From a checkpoint of a small transformer trained on Wikipedia: width 96.
Each number is 50 + 10 x the weight over its row's rms, rounded and kept within 0 to 99. Layers, rows and columns count from 0. The size before them is the row's rms in percent of the matrix's.

# layer 3 MLP gate, 128x96, rms 0.13, rows 37-61, columns 0-95
100:45 38 41 54 50 64 58 60 46 43 52 59 59 52 51 63 70 54 50 57 45 60 58 41 65 35 45 52 39 45 50 61 62 61 67 42 41 59 46 63 62 51 36 55 40 48 45 57 46 42 50 40 55 53 48 45 37 42 41 56 38 67 56 45 44 69 64 63 42 52 32 39 61 60 65 56 38 66 52 54 53 37 48 57 54 40 52 28 46 55 21 62 46 68 43 55
092:45 50 57 52 45 61 54 57 54 43 54 79 49 48 59 60 64 26 60 40 41 67 50 52 55 43 46 35 46 44 29 68 43 64 65 32 49 34 48 58 53 56 61 42 44 37 31 51 60 38 53 52 56 43 55 50 48 37 51 46 40 54 51 47 57 71 61 50 50 63 66 66 54 46 68 55 52 66 45 59 53 50 50 66 46 55 56 41 37 51 43 48 60 68 52 58
101:45 56 56 57 42 42 46 50 74 60 24 66 45 37 37 50 56 56 54 41 58 66 59 42 55 55 35 54 67 46 58 43 46 56 39 63 47 51 63 41 55 47 47 30 39 51 56 52 60 46 37 56 63 52 37 56 46 75 62 41 56 42 65 41 44 55 54 65 51 31 62 40 58 53 65 58 52 25 34 45 46 52 52 58 52 42 49 42 50 56 49 56 39 64 51 56
110:43 55 59 31 54 49 76 54 56 43 43 45 44 49 47 52 47 38 63 40 52 40 58 53 69 57 65 49 48 61 57 44 43 40 63 67 42 46 41 37 31 34 52 69 52 51 38 41 61 53 48 55 65 59 42 58 37 57 48 37 52 59 64 31 39 51 40 47 60 41 45 55 48 46 28 49 52 44 39 50 58 64 50 40 62 38 59 50 60 29 44 55 32 53 36 47
099:49 71 62 59 45 58 70 41 50 54 57 54 53 52 57 61 57 51 40 36 36 66 70 51 56 60 55 50 38 30 57 65 68 67 40 61 36 42 64 44 29 55 47 59 39 54 55 49 45 50 57 52 46 52 49 39 35 49 51 53 52 50 54 52 57 52 55 49 55 37 43 47 42 63 44 57 62 64 36 57 61 70 47 57 44 75 45 58 47 36 52 61 50 52 40 29
105:47 58 62 61 52 40 61 46 60 40 49 53 53 63 58 41 41 49 40 58 47 46 60 46 27 37 51 49 63 43 76 41 74 56 51 59 64 53 33 46 50 49 67 53 47 65 39 69 52 37 48 40 51 52 62 42 56 59 63 48 35 35 52 50 58 40 60 59 60 50 70 52 53 47 55 41 48 36 67 61 53 69 57 47 45 65 55 54 34 54 55 37 33 52 52 54
102:45 60 65 38 39 41 52 58 46 54 62 48 46 41 30 37 46 47 56 49 40 65 58 46 52 57 43 41 50 61 35 63 71 53 36 64 36 64 58 41 58 55 64 44 57 35 57 38 63 76 52 49 63 43 71 41 68 52 61 46 58 56 50 53 52 46 44 42 52 47 42 66 43 47 52 53 47 67 65 55 54 43 43 39 36 64 45 50 55 48 36 32 62 52 46 42
107:48 50 70 57 49 46 52 49 56 42 50 64 50 59 57 37 62 37 44 35 53 64 51 60 50 52 64 44 49 55 36 61 51 63 43 45 45 72 48 39 49 43 46 58 64 65 52 45 42 37 38 64 54 50 73 47 40 69 48 46 44 57 42 49 57 64 66 37 63 63 42 59 38 47 27 53 46 42 59 58 65 63 62 28 47 41 54 41 57 36 47 60 39 55 47 45
106:45 54 56 38 42 46 52 45 58 50 52 54 41 58 48 62 76 69 48 51 55 51 40 60 57 56 55 42 54 44 50 45 47 43 52 53 59 51 44 39 66 54 58 42 45 54 35 61 54 44 35 54 51 59 66 45 36 39 28 20 37 51 56 52 65 46 61 59 39 31 53 40 68 56 54 28 46 41 50 42 59 49 37 43 60 45 60 53 65 61 43 60 37 55 33 66
104:32 51 54 47 57 52 55 61 43 43 48 57 61 53 61 67 58 45 77 49 59 50 41 39 56 44 33 67 54 58 51 44 65 48 44 40 57 64 68 52 68 42 52 45 50 53 69 39 60 49 43 64 38 54 45 43 53 47 26 38 30 59 48 46 45 52 44 54 27 48 49 43 58 48 48 25 47 47 31 55 55 38 48 42 49 37 44 37 60 46 38 51 49 41 44 48
094:48 43 49 43 64 36 56 50 33 40 40 42 53 68 47 42 44 64 46 48 61 48 53 55 54 72 57 69 50 62 47 55 44 56 56 54 57 59 54 68 54 48 32 57 38 50 50 32 52 54 52 40 49 51 52 61 47 43 56 69 57 50 68 35 40 50 38 43 53 40 38 46 57 59 38 41 59 63 50 61 53 34 40 63 39 54 59 63 49 34 61 75 39 52 29 59
103:59 45 67 24 64 44 47 52 72 35 66 66 47 48 49 53 49 58 53 43 53 55 53 52 46 62 50 41 60 56 46 46 67 53 54 51 45 46 46 36 54 31 52 44 54 48 34 54 59 40 55 56 45 60 49 49 52 61 48 50 45 57 63 63 72 28 65 62 58 50 57 57 34 44 51 46 24 58 36 54 46 45 48 60 42 47 58 47 54 58 58 61 30 56 70 62
093:52 52 59 51 68 43 57 62 42 48 59 62 49 57 63 33 57 59 49 33 61 43 38 49 55 59 53 34 43 51 66 34 30 52 49 54 44 61 38 39 36 69 57 51 47 63 58 48 52 26 49 47 38 59 52 29 37 51 54 43 60 36 44 40 60 61 54 47 45 49 49 52 58 33 43 23 48 37 55 51 52 65 50 41 53 53 51 53 39 39 55 38 36 36 41 53
104:60 50 61 37 52 53 64 69 67 44 57 52 41 41 46 53 50 54 65 33 77 53 60 53 56 53 38 59 45 50 62 50 73 46 55 44 42 50 53 44 33 70 43 59 57 60 47 53 44 47 65 63 60 50 48 73 58 55 42 48 52 56 61 63 49 41 59 53 29 49 55 58 46 71 54 48 41 39 55 57 42 55 43 36 71 46 51 51 61 50 59 70 50 59 50 49
109:46 56 54 43 59 47 51 52 71 45 61 38 46 56 53 54 40 51 54 49 38 69 59 44 35 50 50 54 42 65 64 54 69 70 36 37 36 55 42 40 72 45 45 50 40 55 42 59 48 57 54 33 70 54 55 65 39 58 49 43 61 56 52 46 43 66 74 55 55 58 45 30 46 67 57 63 40 54 49 46 41 46 52 49 29 39 58 60 59 60 37 60 49 53 52 44
094:41 43 68 55 38 46 48 54 44 55 59 55 34 52 64 38 40 56 49 53 45 64 53 56 28 48 38 52 54 52 47 52 49 47 58 27 46 54 32 51 50 49 48 66 43 43 45 51 67 43 47 39 60 60 51 44 48 54 47 51 56 46 56 71 67 44 46 51 39 40 49 62 45 48 59 54 56 34 59 63 50 45 42 63 50 42 44 29 53 40 42 73 30 60 17 45
101:45 54 75 55 42 38 64 40 48 48 46 53 62 48 73 42 51 37 50 43 49 51 71 60 42 50 60 60 46 53 45 57 60 43 52 56 47 60 46 48 45 67 32 43 49 59 45 62 64 40 42 65 39 43 27 59 51 51 46 67 63 56 42 51 64 77 49 51 42 40 39 49 53 57 50 55 41 41 58 44 51 47 61 38 62 39 52 38 24 49 39 53 57 63 49 44
099:44 46 65 41 48 60 42 36 54 46 49 61 45 43 61 63 59 38 42 44 40 42 39 52 54 37 46 57 43 73 54 55 57 69 67 54 34 50 52 61 49 50 34 38 53 36 60 48 39 52 40 41 31 63 49 45 43 39 37 29 48 61 31 25 34 56 34 56 55 55 64 56 46 45 62 51 59 34 50 39 55 50 41 48 43 48 59 42 58 62 45 43 49 61 60 44
096:50 61 58 49 44 41 38 63 52 39 56 44 37 57 50 31 42 38 48 33 57 52 54 55 48 44 58 42 38 67 51 41 49 32 43 50 58 52 63 56 41 42 49 38 50 41 34 43 29 57 47 64 26 54 47 68 50 55 32 48 38 56 48 46 55 58 56 47 38 40 62 38 44 67 39 55 57 41 55 57 42 73 31 69 46 60 40 53 60 44 39 47 49 57 61 37
094:47 42 64 48 60 47 49 68 63 47 53 60 60 39 58 75 56 53 63 41 52 61 32 53 60 41 48 37 65 43 52 67 65 61 58 42 59 59 46 47 56 39 63 55 56 45 31 58 43 52 47 59 56 73 52 42 46 50 39 54 52 54 45 64 46 46 39 74 46 47 53 42 42 36 61 43 49 41 54 54 65 48 41 71 66 57 56 38 59 36 46 65 57 62 56 57
094:55 52 56 47 45 44 38 64 58 45 52 55 61 68 32 52 65 58 55 30 48 42 37 54 64 46 46 52 69 54 66 52 48 48 39 44 47 46 38 61 55 37 56 42 46 54 36 55 54 62 55 36 39 40 52 61 61 53 40 52 63 50 68 47 52 54 41 61 42 36 62 40 62 60 69 60 37 53 37 54 60 48 26 52 55 56 42 42 37 35 69 44 35 54 55 36
091:55 42 50 59 68 53 66 38 49 59 67 51 33 49 58 40 54 46 71 49 41 53 40 53 43 58 62 52 39 43 42 47 49 44 45 71 52 61 58 55 56 55 46 59 61 49 42 50 32 49 49 39 43 56 44 55 39 38 43 58 70 56 43 61 52 58 45 52 40 52 50 39 45 54 56 43 22 58 25 69 35 56 53 43 60 30 55 47 39 52 51 57 41 28 40 45
101:55 39 61 36 65 26 43 67 52 38 50 52 54 43 68 44 45 48 56 39 46 36 44 74 44 53 41 59 54 50 49 56 70 51 41 49 62 50 49 42 53 65 48 41 56 47 60 54 50 38 39 45 61 45 64 50 40 28 46 55 47 42 62 44 32 40 59 65 36 55 41 52 65 45 35 56 42 50 46 45 42 51 47 37 71 47 66 44 43 58 53 63 46 50 65 36
115:58 45 33 55 48 51 60 46 69 38 50 52 50 24 59 50 43 48 57 48 62 49 44 57 48 40 47 38 55 47 46 52 43 50 63 49 40 50 36 44 43 64 52 50 47 38 40 52 57 52 60 51 45 50 49 52 49 58 73 52 68 39 24 59 45 37 60 59 27 34 59 51 58 45 61 42 41 38 51 54 46 56 64 53 48 34 53 55 32 36 75 35 65 40 62 56
098:46 65 54 41 63 47 55 44 55 42 66 40 53 49 49 68 61 65 52 56 59 58 39 64 37 29 50 68 57 66 42 60 34 42 53 61 49 72 71 53 36 58 43 58 46 60 32 51 51 49 50 41 43 58 44 51 68 50 37 46 47 44 34 56 30 53 64 43 51 35 38 40 43 49 56 57 47 27 51 56 62 46 57 50 54 60 52 39 45 45 39 39 46 57 50 63
# layer 3 MLP up, 128x96, rms 0.124, rows 37-60, columns 0-95
097:56 31 50 50 38 50 59 57 39 74 59 58 69 53 48 69 42 54 43 61 49 50 58 43 50 55 41 49 60 40 63 64 63 40 56 69 37 69 51 54 40 37 59 59 48 54 64 49 55 45 32 55 43 65 55 40 54 42 47 50 50 63 53 54 50 41 48 53 74 36 43 47 52 66 50 40 46 35 42 44 55 45 44 39 47 68 72 39 51 46 60 43 42 43 57 67
098:52 51 47 65 64 50 54 50 42 56 43 37 56 60 58 49 36 63 54 66 52 53 59 44 32 66 43 51 41 56 53 46 48 45 57 52 66 74 44 39 64 26 49 63 35 34 50 45 62 44 56 45 69 53 45 64 44 55 40 47 28 65 41 40 35 51 46 51 48 52 64 37 46 65 63 63 63 48 56 62 58 57 42 42 43 52 49 51 33 52 37 51 62 46 54 64
109:47 46 57 43 42 56 50 43 56 31 35 58 51 44 59 39 55 23 48 59 52 51 63 57 46 71 67 37 27 41 60 36 32 43 50 46 61 41 48 60 51 47 60 50 28 26 57 41 46 34 71 52 49 55 30 38 29 49 38 52 54 37 41 33 44 48 40 51 51 46 54 52 44 48 37 48 62 41 47 52 50 39 43 51 56 47 51 54 53 52 52 45 54 41 54 53
102:71 60 39 56 52 53 43 45 52 52 65 61 39 50 41 52 55 52 50 42 45 64 37 34 41 49 22 47 57 55 43 34 44 37 34 43 50 48 53 52 40 36 40 43 49 76 49 58 52 46 45 36 41 52 57 65 61 35 45 55 40 45 51 53 51 45 60 51 50 57 29 44 48 41 52 59 37 47 46 66 60 53 35 41 50 69 41 50 41 49 37 43 56 47 79 39
098:57 63 54 55 37 58 66 43 49 64 41 63 45 52 46 48 47 41 53 44 55 51 73 42 46 44 64 44 62 36 59 62 54 67 57 43 40 38 45 40 57 53 53 39 35 54 63 54 58 49 49 50 42 62 30 52 39 40 41 41 39 47 59 69 51 60 65 29 61 42 57 41 66 60 42 53 61 49 45 46 42 62 48 45 50 45 31 49 38 43 58 75 69 47 38 55
111:63 68 43 58 60 53 64 57 37 61 55 47 58 51 55 45 57 42 42 47 55 44 42 49 53 60 39 47 63 35 65 50 46 43 43 50 24 53 60 45 66 42 59 48 41 32 32 54 57 56 51 66 74 61 41 67 43 43 55 49 51 50 37 68 41 63 66 49 49 37 73 44 40 62 56 36 59 54 44 45 56 52 62 43 56 48 47 42 65 58 41 43 41 51 65 54
097:49 32 57 48 61 42 49 50 52 50 62 32 42 48 64 49 50 33 60 34 51 51 50 51 58 44 52 41 51 50 37 47 41 49 39 51 61 50 48 46 70 68 50 51 55 37 57 50 67 57 44 68 59 63 48 36 37 47 59 48 53 44 28 33 65 34 54 53 67 33 55 38 45 40 55 44 60 43 58 47 37 56 54 54 51 44 51 27 38 72 64 43 36 56 58 57
102:53 53 57 53 57 38 38 56 56 38 44 70 54 50 52 40 37 58 58 48 52 42 69 42 47 58 43 34 66 45 41 53 30 32 48 48 43 59 56 52 52 55 40 45 20 54 61 61 62 41 42 51 46 43 46 64 69 50 38 58 55 52 53 40 35 47 21 57 47 48 50 59 61 40 54 65 47 49 34 62 47 55 66 47 61 73 56 56 37 50 54 48 50 49 56 44
099:37 46 56 39 38 35 49 45 44 50 56 38 55 63 43 52 62 47 53 34 43 54 59 60 74 35 64 31 60 61 41 42 50 49 51 44 51 47 31 43 43 60 48 59 21 70 63 55 58 47 41 48 55 62 65 51 43 53 50 52 53 55 53 55 63 25 55 58 55 58 44 62 70 53 59 53 57 40 45 33 35 45 50 34 36 45 50 60 66 54 48 45 50 59 52 57
102:42 48 42 37 45 51 43 36 39 43 62 51 33 52 54 62 66 46 65 48 64 41 51 49 47 64 45 60 68 52 44 42 31 59 49 40 43 51 52 55 54 63 50 57 34 64 55 46 63 33 65 51 56 54 38 56 44 31 66 37 34 72 38 52 56 42 66 42 41 50 29 48 54 50 57 48 43 57 65 45 52 54 53 51 38 61 62 63 63 40 41 47 64 43 48 40
091:47 57 61 50 55 37 68 60 55 30 58 53 31 60 68 49 40 50 44 44 43 54 76 50 65 36 57 59 33 50 54 40 38 47 58 53 46 40 66 45 47 38 50 61 51 55 39 42 54 55 71 42 57 40 47 62 43 42 43 51 46 55 61 43 45 48 36 38 47 60 61 46 41 61 37 41 65 52 52 49 70 44 42 58 67 63 37 41 48 38 56 39 37 43 42 63
101:62 50 40 59 34 43 56 66 43 58 44 46 55 61 49 46 54 46 67 40 47 58 41 49 56 34 59 51 59 39 62 63 59 51 46 40 42 73 56 56 48 61 32 30 47 61 54 54 42 55 45 36 46 52 56 38 52 42 46 39 53 50 47 68 47 51 59 41 51 50 28 62 54 40 56 57 46 38 47 51 48 59 43 37 72 52 41 40 26 46 46 41 72 31 52 35
097:64 47 52 71 73 52 62 46 60 40 37 46 47 52 38 45 44 34 43 43 56 47 60 55 46 59 60 47 64 62 58 42 43 46 43 60 61 67 37 43 58 52 47 51 62 57 58 40 21 31 37 49 52 57 53 42 48 42 60 36 39 49 52 48 45 45 61 52 54 59 50 42 70 41 68 44 51 54 44 50 62 40 37 25 63 47 68 40 54 41 64 56 43 51 48 50
091:20 25 59 47 44 63 54 56 55 51 36 51 57 51 50 54 57 60 64 53 52 45 49 46 54 45 47 58 42 39 41 62 43 65 63 47 57 36 46 42 58 53 38 57 71 37 51 48 49 38 48 49 46 50 65 61 55 39 36 62 58 51 46 43 60 46 70 40 56 46 50 41 50 56 49 41 50 41 43 69 71 35 49 32 45 45 45 59 54 65 52 56 45 70 32 63
101:51 61 41 63 29 53 52 44 50 52 51 44 49 58 30 43 51 39 37 49 64 33 41 38 63 75 49 51 58 45 51 51 62 50 61 42 56 48 40 39 58 55 57 56 45 49 48 59 46 82 50 59 58 42 56 63 56 69 29 54 27 40 38 56 65 60 37 45 43 45 37 58 57 54 47 56 28 53 47 53 39 62 45 46 48 55 44 38 51 38 64 45 51 50 42 47
097:50 41 50 49 50 51 36 59 40 52 55 50 54 57 49 46 39 41 68 47 80 53 43 54 33 37 64 55 55 60 48 44 48 57 46 51 55 70 56 68 42 64 42 59 41 48 48 49 70 57 61 60 44 54 42 55 49 48 40 45 55 62 46 46 51 40 47 63 52 82 28 59 46 30 36 45 57 48 53 56 26 66 47 57 43 56 44 52 54 59 43 51 54 39 65 44
100:61 53 58 42 55 56 46 37 62 59 46 47 62 62 38 27 43 25 54 61 52 54 43 37 52 58 58 42 44 50 53 57 61 47 47 44 53 45 49 35 56 57 43 57 50 57 60 30 43 58 73 49 39 46 70 49 35 58 41 43 47 45 46 43 61 64 49 52 53 36 51 44 52 54 50 41 47 33 72 64 51 44 44 64 38 64 45 47 42 65 54 40 21 51 38 57
098:51 57 53 43 57 54 44 53 42 41 56 28 34 54 46 35 38 57 63 44 52 49 50 47 41 55 38 59 45 56 46 44 45 42 40 22 49 53 33 43 53 44 53 69 63 38 35 38 51 44 52 60 57 55 51 31 62 45 38 58 42 48 40 57 54 55 48 51 46 29 46 28 49 48 47 36 51 61 63 69 56 59 42 65 33 44 36 35 46 46 68 57 56 54 57 36
105:36 29 58 55 37 34 50 48 40 46 50 47 53 53 45 49 62 45 40 43 56 57 66 39 42 52 50 50 36 54 39 60 54 55 70 52 43 48 45 61 59 47 54 53 52 47 47 43 55 35 51 57 47 43 48 39 23 49 55 37 52 72 37 41 63 72 65 50 59 48 61 27 38 65 53 55 63 63 65 48 58 56 54 54 38 38 69 44 64 62 42 43 59 56 53 42
099:41 36 71 63 62 44 55 50 43 35 52 62 59 51 63 64 43 49 61 50 53 41 43 73 48 34 36 41 40 59 40 58 58 47 70 43 68 54 44 53 50 55 40 56 50 41 58 58 44 29 55 57 40 49 35 34 38 40 52 59 52 44 58 52 59 42 37 50 56 57 48 40 36 36 40 45 57 51 58 59 52 37 66 63 53 52 57 46 51 59 42 49 52 63 78 58
095:62 56 52 50 37 57 53 56 47 31 41 53 38 53 41 57 59 54 35 69 57 46 61 55 47 46 55 38 46 41 55 54 71 62 55 57 58 68 54 41 60 36 43 33 66 59 48 42 51 63 47 44 41 39 52 58 60 62 60 58 43 47 48 57 53 60 57 53 36 67 53 48 50 43 46 38 33 49 32 25 47 63 60 53 72 46 38 48 54 44 34 60 55 43 30 62
101:54 60 38 48 38 53 53 56 69 46 39 47 36 64 48 68 51 47 57 51 50 65 51 57 56 49 23 58 50 48 56 51 69 67 58 45 45 63 57 37 47 51 39 44 59 57 46 55 73 66 49 36 53 50 37 62 68 47 39 46 35 43 59 63 35 53 50 40 50 27 51 43 28 71 33 63 64 54 56 58 45 56 40 49 57 54 44 50 55 49 48 53 55 45 40 48
102:60 51 42 55 57 51 49 49 57 50 39 46 77 65 51 62 33 45 50 48 42 67 55 61 35 26 58 47 58 48 49 53 52 35 30 41 57 61 62 47 42 48 53 64 59 56 48 67 45 63 54 47 45 57 37 44 53 48 53 38 56 65 54 55 53 35 47 59 71 45 41 65 39 25 45 64 53 53 45 56 61 51 59 58 54 55 45 35 42 50 40 35 47 34 49 35
115:57 33 58 47 37 41 37 49 43 63 41 51 39 49 45 58 58 51 49 57 50 46 58 50 62 61 35 38 49 32 52 49 51 57 49 57 39 43 51 58 65 52 58 42 32 35 61 51 37 62 51 44 48 41 58 47 36 39 54 59 44 58 76 40 53 45 51 62 53 44 22 51 57 64 47 58 45 45 65 33 37 48 46 40 53 68 65 49 53 46 39 52 64 44 69 28
# layer 3 MLP down (transposed), 128x96, rms 0.0936, rows 37-60, columns 0-95
096:42 38 55 54 48 48 41 40 58 61 52 40 42 54 58 53 60 66 62 35 60 61 51 53 60 62 53 47 73 48 44 53 35 45 43 42 53 54 48 46 49 51 70 48 51 37 40 52 46 41 62 46 49 62 46 58 43 51 38 36 63 57 55 49 56 48 57 60 45 49 72 46 38 43 37 28 66 51 49 50 30 62 55 51 65 50 60 75 57 29 55 25 35 42 47 54
096:57 54 38 61 67 51 39 44 56 41 50 35 49 42 59 44 46 59 51 31 52 41 52 47 44 63 63 68 37 54 44 34 41 50 49 42 35 36 71 46 53 49 51 53 50 38 51 53 68 48 47 64 47 44 38 41 63 56 51 24 61 67 55 40 41 51 52 65 51 42 46 62 57 45 42 46 45 71 59 59 53 67 37 67 36 49 52 42 61 32 57 64 50 53 40 46
112:31 57 50 51 48 65 49 48 52 37 42 46 51 60 51 41 67 20 48 55 53 43 56 58 47 40 59 54 61 39 42 36 44 45 50 56 36 54 45 62 44 47 48 36 43 45 66 46 52 51 58 40 46 52 48 57 44 56 47 57 43 64 35 45 56 45 39 55 49 35 42 23 30 52 28 46 63 47 64 60 40 73 61 46 61 54 64 39 67 58 59 52 45 43 48 38
103:53 55 58 38 43 57 40 55 51 58 46 50 42 35 43 54 60 63 47 42 33 61 42 57 30 56 52 56 46 45 59 46 59 57 55 40 54 46 50 82 43 54 62 54 55 63 52 56 49 59 62 47 22 47 49 47 56 53 40 38 55 56 41 70 54 34 44 66 60 45 45 38 42 46 43 50 71 55 48 49 59 52 55 72 56 66 39 46 25 50 54 44 52 64 48 39
090:65 57 61 63 43 55 64 32 50 51 53 49 68 61 58 59 61 50 46 46 41 46 54 64 45 41 60 49 47 33 45 43 55 39 56 60 60 43 47 30 55 42 56 43 50 38 59 53 47 39 47 53 61 38 54 40 51 63 36 60 33 53 55 57 26 50 59 43 73 37 51 32 45 55 55 46 78 44 65 46 42 57 44 50 45 55 65 49 40 39 53 67 49 57 35 51
112:47 55 52 32 44 58 51 52 38 46 49 43 50 45 53 60 53 35 32 56 48 58 36 32 57 42 39 36 43 54 57 40 40 45 43 37 52 60 50 51 49 56 49 51 49 42 61 50 57 35 55 44 60 51 39 49 70 62 35 50 62 40 45 33 47 60 51 45 48 53 50 48 56 41 48 87 24 43 55 49 47 40 44 47 28 33 50 25 58 52 48 60 45 48 36 51
100:44 55 63 45 39 42 54 51 60 59 40 44 42 39 63 59 46 35 57 49 45 36 73 60 52 41 59 44 56 48 43 44 62 51 39 63 33 61 33 48 59 64 47 37 48 51 38 55 51 48 56 53 47 45 32 60 62 48 41 49 51 42 45 40 36 43 69 60 46 46 48 72 57 36 55 44 53 64 57 46 51 40 30 61 42 46 56 48 57 65 61 55 47 42 28 23
105:56 45 43 47 52 40 36 43 48 47 53 54 51 42 52 55 51 50 44 35 36 59 66 62 34 70 62 51 47 44 30 59 47 50 54 42 68 62 77 46 59 48 52 53 53 48 46 51 50 43 44 35 26 42 61 40 66 48 53 54 61 53 54 59 43 40 40 67 49 45 45 61 58 57 62 47 46 54 66 47 38 43 53 56 60 37 32 51 42 40 45 44 66 55 77 33
102:56 46 66 39 42 54 45 48 38 42 70 49 68 55 43 55 48 52 56 58 41 54 57 58 54 48 52 39 48 44 38 66 40 52 57 42 51 67 37 37 58 64 36 41 50 52 32 67 55 57 56 63 51 45 49 26 44 41 56 32 53 42 53 59 36 43 52 62 57 54 52 48 66 56 68 32 46 41 47 63 56 62 29 42 57 57 56 63 44 55 40 61 39 60 49 71
101:38 65 43 52 45 57 41 66 52 52 56 56 54 49 50 63 56 45 60 62 52 47 56 54 49 41 47 51 52 42 46 63 53 43 34 52 46 52 39 61 38 45 40 39 33 51 36 46 33 52 47 35 44 54 41 37 18 34 49 76 54 56 53 63 43 64 39 69 55 36 44 45 46 55 48 38 52 43 57 36 24 40 41 52 47 53 34 49 39 59 31 57 50 55 47 51
095:43 33 45 50 55 52 67 42 36 59 58 52 39 65 56 43 37 62 55 55 63 58 39 50 61 65 55 48 50 53 49 84 32 42 46 58 45 53 49 43 66 56 45 47 37 34 42 53 45 22 47 50 47 78 55 39 45 44 51 47 63 37 52 28 55 50 59 47 58 54 49 38 57 65 58 33 56 41 49 59 41 50 45 54 35 40 45 43 49 47 46 48 59 49 51 48
094:43 57 29 37 66 55 53 52 52 51 38 51 49 42 57 54 52 61 45 45 59 36 50 67 68 49 66 58 37 48 51 58 47 45 39 62 47 64 50 39 67 44 52 56 47 46 64 39 48 57 51 28 63 57 52 59 58 53 34 36 45 55 69 40 16 53 48 47 60 60 45 59 63 62 45 45 36 42 67 54 38 56 44 44 41 37 54 44 49 50 54 33 58 43 43 45
094:58 35 50 59 64 53 56 42 44 50 46 43 58 63 56 58 42 47 53 51 44 43 60 56 46 75 63 56 37 42 43 56 50 51 58 44 72 46 59 40 62 55 37 51 56 55 52 52 31 36 45 35 69 56 46 54 54 33 64 42 37 56 41 48 57 64 54 48 71 43 36 26 63 57 55 38 63 44 46 66 44 55 38 42 53 55 62 52 47 43 64 65 61 56 62 39
099:39 53 59 67 37 36 41 53 41 55 36 66 54 74 56 39 41 43 49 43 40 35 61 43 56 52 51 49 65 37 62 39 59 53 52 66 67 39 39 52 45 58 44 46 34 58 69 40 52 48 50 35 73 43 56 56 52 43 61 61 39 32 45 53 58 44 62 52 55 61 52 53 49 49 15 56 56 54 47 48 40 57 38 39 46 49 47 51 54 60 48 59 60 50 44 45
103:51 51 40 39 54 37 68 40 30 55 38 61 45 45 36 52 58 68 38 68 68 59 43 48 51 42 57 43 55 41 58 54 46 48 54 56 45 34 37 36 53 35 57 48 54 52 54 58 43 54 55 56 22 42 46 41 74 45 56 57 27 56 42 57 52 47 53 34 62 49 60 46 51 62 84 48 59 52 54 47 54 52 36 53 56 35 44 45 39 52 49 47 55 49 48 50
102:49 57 47 46 58 50 41 57 40 70 42 49 61 29 72 44 54 55 40 66 31 41 63 49 49 46 45 58 64 63 46 18 42 45 47 60 50 39 65 63 46 49 63 67 44 48 61 40 52 40 59 60 61 54 49 46 65 54 41 35 53 35 66 37 46 59 68 59 54 46 51 57 44 40 53 52 59 50 52 39 37 45 53 52 61 36 45 56 64 48 50 54 53 33 51 54
106:42 44 65 58 50 55 41 54 23 38 32 59 67 60 54 48 59 34 45 52 58 67 63 52 49 33 59 50 62 51 54 56 63 43 43 52 61 45 48 43 64 60 62 64 49 62 55 46 47 47 58 32 22 51 62 63 45 49 49 22 48 37 55 57 63 50 51 45 40 50 41 54 45 52 57 54 50 61 40 53 59 34 43 45 45 62 50 34 45 42 58 43 34 50 56 55
100:62 53 60 52 59 65 59 59 67 40 63 40 46 58 58 61 51 32 67 45 39 58 48 64 44 59 53 60 44 57 39 38 57 50 51 52 39 30 62 50 60 57 42 49 59 56 54 23 40 69 50 60 50 54 61 51 57 56 64 55 48 35 62 45 57 36 45 48 50 50 64 56 41 50 60 56 67 39 57 70 56 60 66 51 60 42 52 34 46 59 47 54 71 60 52 61
107:56 53 44 57 38 39 39 62 64 34 62 57 50 55 68 47 35 44 41 50 37 48 58 52 45 57 31 52 48 55 60 29 56 43 38 57 52 41 56 60 55 43 58 57 61 47 49 49 32 57 25 39 60 46 55 37 40 43 58 38 36 48 68 56 63 32 74 47 47 54 45 60 38 42 62 55 44 58 38 64 60 48 39 53 47 44 57 53 49 61 33 67 58 53 49 45
096:33 41 29 65 46 57 69 36 49 37 43 31 45 41 51 44 52 37 48 44 60 45 67 75 53 50 53 45 44 54 41 65 43 50 61 34 58 55 31 57 44 53 38 42 59 52 53 48 48 36 56 58 68 45 55 57 40 56 52 45 50 68 66 56 58 47 48 60 44 57 54 58 39 32 47 50 57 50 51 61 33 39 47 46 50 47 61 62 49 35 59 45 64 64 45 67
098:51 51 65 36 56 42 34 48 47 56 33 45 39 66 58 67 55 66 55 54 38 55 43 53 35 49 53 43 39 54 45 55 59 57 47 61 36 36 60 32 62 35 48 57 58 49 47 49 55 42 26 45 58 56 60 55 55 60 52 46 43 56 47 37 39 39 48 64 47 54 50 74 41 51 74 43 59 62 50 28 54 58 37 38 51 43 42 49 51 55 62 42 57 32 44 34
102:52 51 66 56 49 52 52 56 54 36 61 34 65 46 35 60 44 29 35 52 44 43 68 51 49 33 56 38 43 54 45 35 53 37 44 42 41 36 60 55 54 46 54 41 61 55 55 41 59 30 37 55 69 37 31 62 73 70 45 47 49 50 61 58 49 46 50 49 56 50 59 56 40 45 46 59 56 34 63 32 65 45 60 44 59 41 45 62 49 48 41 45 52 56 61 40
101:55 41 52 48 41 59 48 55 53 50 56 43 50 31 31 55 55 46 55 44 49 49 63 86 57 56 64 35 48 45 32 55 57 65 36 43 52 68 45 52 56 60 62 50 70 46 54 40 66 41 50 39 44 37 49 52 49 56 40 56 63 26 43 57 47 44 57 64 40 49 47 57 56 53 53 46 36 59 58 53 48 37 62 67 36 45 68 51 51 40 54 40 46 36 37 52
100:49 53 55 45 41 60 46 60 53 37 68 29 60 55 37 59 43 38 54 39 47 56 42 27 43 48 53 51 62 50 42 52 58 46 53 43 41 44 40 38 40 48 47 53 41 54 50 51 57 42 38 54 61 45 55 56 48 41 51 48 46 41 36 50 34 47 62 55 45 59 58 23 44 36 47 43 54 45 36 58 62 49 64 42 50 74 53 12 37 43 48 36 41 43 34 45